config.toml
d_mlp = 384
positions = "learned"
parallel_block = false
lr_mult_o = 2.0
lr_mult_up = 0.665
dataset = "wikipedia_en"
Each number is 128 + 32 x the weight over its row's rms, rounded and kept within 0 to 255. Layers, rows and columns count from 0. Numbers have three digits each. The size before them is the row's rms in percent of the matrix's.

# layer 6 MLP down, 96x384, rms 0.131, rows 0-95, columns 128-191
096:109152085142132103128074122136139099150141151201180143123121111121122149113107125166131086203157159144110123071198172141162109138082068171128149143136096090107143164091105086150185125139123094
101:157068061116149112162126139149083184129166122124164106195120196145098190102143101123089135188102123094176115135092161083098087115110167149112158142134155126066135131153160170127118110120103130
102:156101046147166092133108106116103146181169126152139128128159204163121169186120107130101126094146135131115088122171198122173131078111093113143171092076141131139141128124160112098151102091145106
111:170092112108072074138154131149203164121139150129120183180137168068123139135114053151113133178114129134162192135106114131146144138085132152130122142155132158116048183154135199133165107125129137
095:112085203064141121126155088095127139072099104158202102133169120159128119110155101126157168175092144079105161155098117158135087134194135107149115108151161100148136103159114089137105182108118109
105:142166111121193145151158127163091175061138137141144182176135105154183160110143112140105142191074142130137147075134118133105145128175104121153121164149164108152163148128097071158115126116137087
098:144150067126144111158111150122147152123116141131112174232093127162175158141125114102162167164148125158168105126146102064106099143145093088141127130127084179169105162136148121147150095146157127
102:163151184169118162165122139161152152159119118148144109078174151144092131134146150093143155156154118118106089177108151118222087122114089126167131093120121130086159096015091187141141137182130115
109:173122088086137084191112166087081107230171124121122103155089162103089118096091036112134098157162120097155094106108104157201158137086072141116133120117136152094177122152123160170162117135183130
099:168114203161121059146112120133107162089120148161131163136132112118166098049136124096209112154145148103114159125132121031112144107113144125116077172125151142162068110138080168157031131118185129
100:129157128101178137108145171137127153138135157097181136119139123188129120162135158068145159106150102133150130101137185164153198142198141143199098139112144167155103169147138128105105168176164146
102:161086132105106116134081127130114146133126123186112155141134098141104117118138142123090183141108063138157086166149130128153106096108139143128122148116118118162126100141098164029143082152110151
093:178173139155082099125144120095148123141130116113109083132121139105123098132121092178177104079132172083135137137138102134133069148135163122098159152090095150109141177100086119177069118194152131
107:098142092145120101204149134132154117115098137040148115082128162134086159132142125160160065093144160150106094117144120136163095154103127101126174143178094156148163152136111085097139178115116126
102:157120186166053086141129145144140147156117108176141164100160150087086109125135136130099130116135159139120141144087093121070127146075164167119082089204118149111050165151113085101115124122100094
092:105067118121093134155136154130129187097108150177092240181104171118198102151117158169152123129142122166112146108130110092119150083146091131129146176163165055088104151059146142126153102071081131
092:136204135158198118139058134127134137117133134087077086100116117137158138095173114125122106085120101214139182146108128109197114162112085128135138152161110189098092118131192170155151160160160158
102:131146135147157128082084108112109137173080152164137111090102147168112105082145213106082115072080064145162099140144178103108155109122111150151161111107118128182169140135120107094108119101118126
098:090136155130166152099128120121158068169070089119126130099055194038109095205112120143122131143128127112151141118115154161146097138131149132107098147077164124175125161080158101082130136179116160
093:083088110130177170156143144152133174073154148134122180143108141074153125135143093128133069105105101139132145121157166115128125131115154110136118093110090124125083036156119115174155109163140131
096:106141079111161149132104065114148082102110121113140119179163165128065172113088070072149139128151156071073164075138123097126106175086133112059138187138162113065168116068085112096127039126087073
101:151143115105079168126123135149141098124097101148066071147104169097134111064129108133112159138125090081137140150115150092182130109148157147137111099129156119108126212060143149079135103117186111
103:141093155104032135088098155116236151113194093062087099124151107083138102121190150173110119144132165139115161107163138106036097125154181162115189170189104110160093087088062129143145154104140128
101:097145159120089122136201101129105119117099113056170074196151151131180121095109110117124155179118085081116156120101120121086065156130078144144106158089173123126116146116114142118122119160066161
094:121146115133123132141094146153096168168083187100144232096083149148204083152098120142117120116120134170092169063103084142122159141106095173125103161140138154159092123118103118098097101172103101
093:108107155173174171182116127159069075128151170170192122088107154100092180171105172127087126123101144140134119133155102126170100149126151198132134179132134119136089179167134058100161114124138127
098:109095102130073126130078074132160101151114158151149128138158149135151079137196142095139141062106169119144129177128119115102187075137096124110139077154134117115131128112099135154134160163124153
101:133120157138192184184152141159090053133191098154130143125142132133158095138138112153190140091123152127155104132156180149128111160126146112141173125107132128155115113212134111147168157129147151
103:064178110129090084120125142089172095120121090112163097141085108135127145126091133107158116154177125107140102151140112100145149082130109121163106076143100120149081133103086119065114145097151108
099:164111123074134158101213129081086146132125087058140131100127111100124089072166118128136178142136166100143126136108118111160192081115154142145132115123146077083149178199117083145131055066127112
104:110085047095064144104125085048141104180139087074154180134154152114095110125128136045149126115122119138144122179131106101096064126081097155109145121108108121118141101105113094103127110115164147
104:192168129100162140130167162114103147114179091136181148137116138176110185103116156066126091155114079127180154111109113105175105196081203044138167146121129160152168120109136110118097144190094095
108:120176166144082086136116114077117165121078139092105095081143124131157134124141105180137066119131138073140137175167118153028183082123102156096132148124085099089151158149151123115089142156128100
109:123091132131144125107172096102090095163152124122153134085097136206150097096090103119169088089114113083145107148093110163160177152081162129098144186116184106104095120148180174086034115142125082
104:127101182131097157117131142059130136138134109093100160107157130058096156094139133163133162135132065118060181087154072141102130111152112122135135125176100102140079137060120152179197113142110127
096:112113091113122145125169141137132120135125129081074167100079105174107146152095134122127150158114139084090121072091153135140177081196062128121146113145151083179176211175146146158156133123077135
089:120090115125176157170157145114179109078164148114190111127141166112181168136088092129118123106140115126106134115165152198082100131176138109143087188179102166128130098146149101111074178164118128
096:173178133174188110090122119110147108123157116219113137088127134136201123084129103082179133080144131117116157183105124115113117171103139130139093136142123136078100133080056175123105118088140127
104:140086153159189110141138177130107137127161165170064101128114130166062061122105094136089132029137095139130154120162180179132119131106116107029087121086139147136123118068148120163112048125090136
108:134123142076086097106101055165079175087085130144069118071066114123172086112088147120133083169114148136067103128111067191109130131122082141081127078158118098157160083094072166142132144134139078
106:130141071187156058092126130090050166128140177122120179162131134171118084118163148074156115107132100173092109095131148136092103140132106055156156101125158105120091103158132125128090157158109131
099:137104155147131155107171130114171126146069091126156106129200137156117181130133140125120165108102099156130132159104139097137126136061132102139120141121169087146149068155105110132116104127170089
109:107120202161124179102170087161145110069142132114136182119093163100095177146155179165143118075204127135159151127138057153083061105208172151171191115118124167116145093135133107134149178192160147
098:123121143076158092086140127161071169114115186145122096190115122134080187182085095053165154155143175134165134095129130148138137159149094103138079123148118126154170092110130132151065164137151152
094:159052144107133055147171124119196104145092105150113120072085135148108119141159126114131099140135070186176107153092104138113169057157110129111103172100109110145141147082106105147101082161085135
101:130123078180091113128121075115137107150169130105116111141095113147171178125106064136162119149156134125122122144128103153121145071184132179102144131151089167130131134117130152177136125079087161
097:139198112078086114133107125136215100073150136131168148255123101083139100104132086160122088161099138085144133118117142144096112177161149139170135109140143089083141124108106088141198143102142124
103:153129076115115140133102164107135126114154152163132136109140149115127130136143079168145109165155118185140088177173116135082099130098100106091152131049100094123152123064141108163184151152139137
095:132155197127148163143143150160123191180134127144149132132064122122138127090125180086074131074161165122134088119086149116108187048068126155120144116167137161149196103139144152088174173072152092
101:140174121157136137098104127091071140169132145163142087116157151107082134147156146097141076074078162139143206142144135148139102172117173120146117119138129149097155099106111099115114103087178159
108:132111167094084084154141117183148170154095109088103102095145096151131129132121122177099157111120155147166133114162112206131153136127164174101115182088075128103123129213111178094115137179187130
092:158140102132139127110144137112147143123163132151079172129102118117082113139132076086102117172137133160149057176105142096128175060146175149184156120123144131141136070143179142133121146143125084
099:078139107133151145081197137156137122090112144100142091128126084143139121149153103107092176116102139151145050069143105124186069199106160121114136130155108151169194182094136151148133131106130101
100:175159131109128134121119131195130065141182118075111163135164137119071088092092167139160107070135135111103142165139115073192127167142102135102147090111114157146153158211162138173099117148176154
096:106064171128049138121120119096122142106124097076087127122109097087092074189104138109114090115118129122106111101125100166038153099200160115118144047146135112101112125163166082134182173120119093
092:101111156127157138113058140130152116168108133173160140173120135170068094121102108138118125180188089116092135122162137107094129145136143149150125047119072082141095118214127111130141081146108101
100:097122154196109175117138101117144146131115144158086077138136127149093095092150180152088121081129154145093103098165145143114089136152174133115106161096142114177061202210171171145107091144125156
100:125160124143114136131150127118085142118126170145084145032149145121128129174147155105070120045196204070160117124140149184159094125127076135118189173133107214129119117140153171156132139167156165
095:126190193136141169089107106147157111121179080170122094176069118133150111173155094121105128162130082165120117078127113080160072135128162192095147104226109166183163089071142123095226098231139126
108:142188158113017148135129115121172149130167155109101140119176088135163174142114137149105114081159119182170140136149148176062106126090106093153134089129096133080140157076166166080124128131133149
106:104103152171145106173117174112153148116117113132121105145122107140171076079172151107123108173102149154124131167116171141167121118148126146142112110114118113099130138158150150145125136153138137
102:129066114127145130138155088094139109185137158127160110073149073077127085121164111141138171145128090155094152138096108098091103137133071064125166155172159091122148096127176098085117065136121168
101:118102048158104122129136120129110090133076192103141182162138076113128177110138107155129144093132142168103145162137132051116154127153161123110141101207114122151152147138143111157096164164125169
105:196205165089121101114099107155114137052083109105142144159100107123126088135130129154138143134164202151102102087108150139159113091131118149158122164094130110099178128083160105143112152094152125
094:160138084166137120168145194165111125105075094138131079157131119151174120121173117067114115127111153135164142123103159120142129127180128090129107098113146146126185183071135072081117166111051104
098:125096119215085112060169129094162166123101186155141154121199161121093129141149171122191175100139130145090158143154148109166148150123111095177123154085133134130187107103151168179112093116146111
106:076170152150063126123139106110131123082147117132150151119156099139128190130112097157166124102178155181091141129149117148151148084115152095090117143175160133075078167156066153119180113111175167
100:092085136083127103102171158027110119145154112122110058119113151161091124159082146062120130156173117102137111119115118121110162131137121141113100141164125130090185094200096120141041118124092111
097:076169058121179173144158163161084115138110121153086149109150154157131173164146131104166077101110127127130101151143116100078138082117090106106120140088093139160115159106124129144129122088116135
100:127119160167163180127135177177103144164133117059124119066069080167096161127118131146098158146117107083161117116150113147164115154112105057118139129151114173143181109092140146128143145184096170
102:131099088085098167130119108106141111113160128159132103131152134149118156159125136175115128130158067124181140100178103149098116176138148127113146166112080087155167169174087110147139109123068130
106:141100128149123070115099119166175138135081175131106109157090160131110102145182136138133188127078158199136131165136144174144175148120119210110184107128141175186131069086097117152120146089082147
092:120136159099151122123129119132088101133127155092120067171134063189201125123104161153093102176103103086097085133142147127112132102128135114091094153094172111154171086139130155146090156108101115
099:172135143146129107145110114170174123162085184111159104137131139141164130121110114172165145085090152123187190090129144149084191135144123106161136124201115145129098097058112183165114145093124174
101:112145047110192121057124121143126122087142134095130148166137130068140099095094149167140199207144095114146110121134105149112123140096102155127122171137117122130089138175111142137039159088127178
096:105176149124210107126111112182142060146129127185116127096098112140111151088140175114092118159142168127108092116109114117181080147149133178170123119108121118140064099118136139107107097125098133
106:069088102165098135081111169146137128158116144116092135103083103112102149113150138185066113141136077081149124126135179109140149118123156160079094119100178118104100101115147089134206127064112122
101:141066162120143129103098168115087105133134183129174112150184091128180070131069145143082122141077109113093132150097123164143153106080140133139100126048168121133068127137082149084119127135088076
107:165093130097103137112116139124122102142153107139131014162082133065119179154082141090102142151124136092108153101119134130085188126110102144115075055159153131121175130203189097171150158132105072
107:120172064143115153135085160091124119108114033135084126128130053081090141124089124108109154148092127108133112138117127075162127054100133172128109148134141102119096167082177149055107152116169163
104:128126064114103124132093120137121121164185103114135112150156099115169107109121166122159142072119147142114140107125125124104194177154116150135171122115093177083154176121149153096158153171117127
095:138119147133154152103094074175143115107123160106056132137142152055093155130117173138158103143149125135092084074131084153149227167186137111117141190063087158116044136171196136193083098100112116
092:119153091088143103166138090149148093109122085191113153194114109089090152143095109142109117158167094095139102138096128163123114133130165124107121088137078127125083113141118087146111102093131132
092:126063127118160107162105178195147076124151121143144123132140107133173094228118130126148118135151124098143101162151086140088075167196109110142142099129068096178143133172080106172164155154160156
090:170162125156131154143125120055099094100109150103167098148112162129129172180156169109118167149090098111158134127146129104156064099116108154143065099140150170150129161150141185170167130163188165
092:102136097052114086120106148118135132122135102195082134177150124116146195131165071226132114098065088080068169123157150103193102141123138148196059121081104110142090158180118200142107134089146152
097:081114073137113168117104140089083120092138141075166141041131121151130203119144152208164119097090088140112093114113150113047138144108196089134127107151168087100157135129161057095077151105127108
096:058122165121178211085138119135141131147094114102104087087188064114114143179128149148107122130104113087113104112074061124117105113117113076149119171162122091106092068143136065113212124127102145
102:141149193160128190153124077147126159134156081075186158124123134148155147189100153125107146207126156151132112105104110100140109171138143122092143122074156154111160107103160113090206128098114135
102:121157192151146112105161171114070144124170134105142143061124173144089127201137087096108156117160156138136048154148151110142127131091139113133094109162141142133116115088116145089124139152133106
093:131101135099098100097116142129158172130062116136168129134149149120135106154135156111111080165119096159131193146067118130123107105144153044079108124112082096123130173169157067115114166105107126
099:140103148111116093145175082116032112085134098170093125135112141137178120050141118139150137126092141184078126169112148095156199096086137137095110092088127144150097083167152161139137097107113130
108:129109061128116184147142114096115135185112090129085140242154116123131099107116151107082133136148106133064140113106120115077083082087110086145084087040134099166124148121167131110144118130144144
107:174174121108149091118112134160093121125099073144151160077212104124156083029125083155205113124171154124132153188133136128108190174187152170138170074124094145095112066107122154145123157071157131
089:085184148132182126151134125130135136129127126101119157111107137128148059139148166067165119111105153132120130138141131121154105119137144083200154144090233121146120091125166109128066102117148151
099:111124184154160187149098129175200118114172119144157078057128113097095132089124167117107148117102120129131176172090117167148166154106123096111142154161116171109096079169107128101093114119121087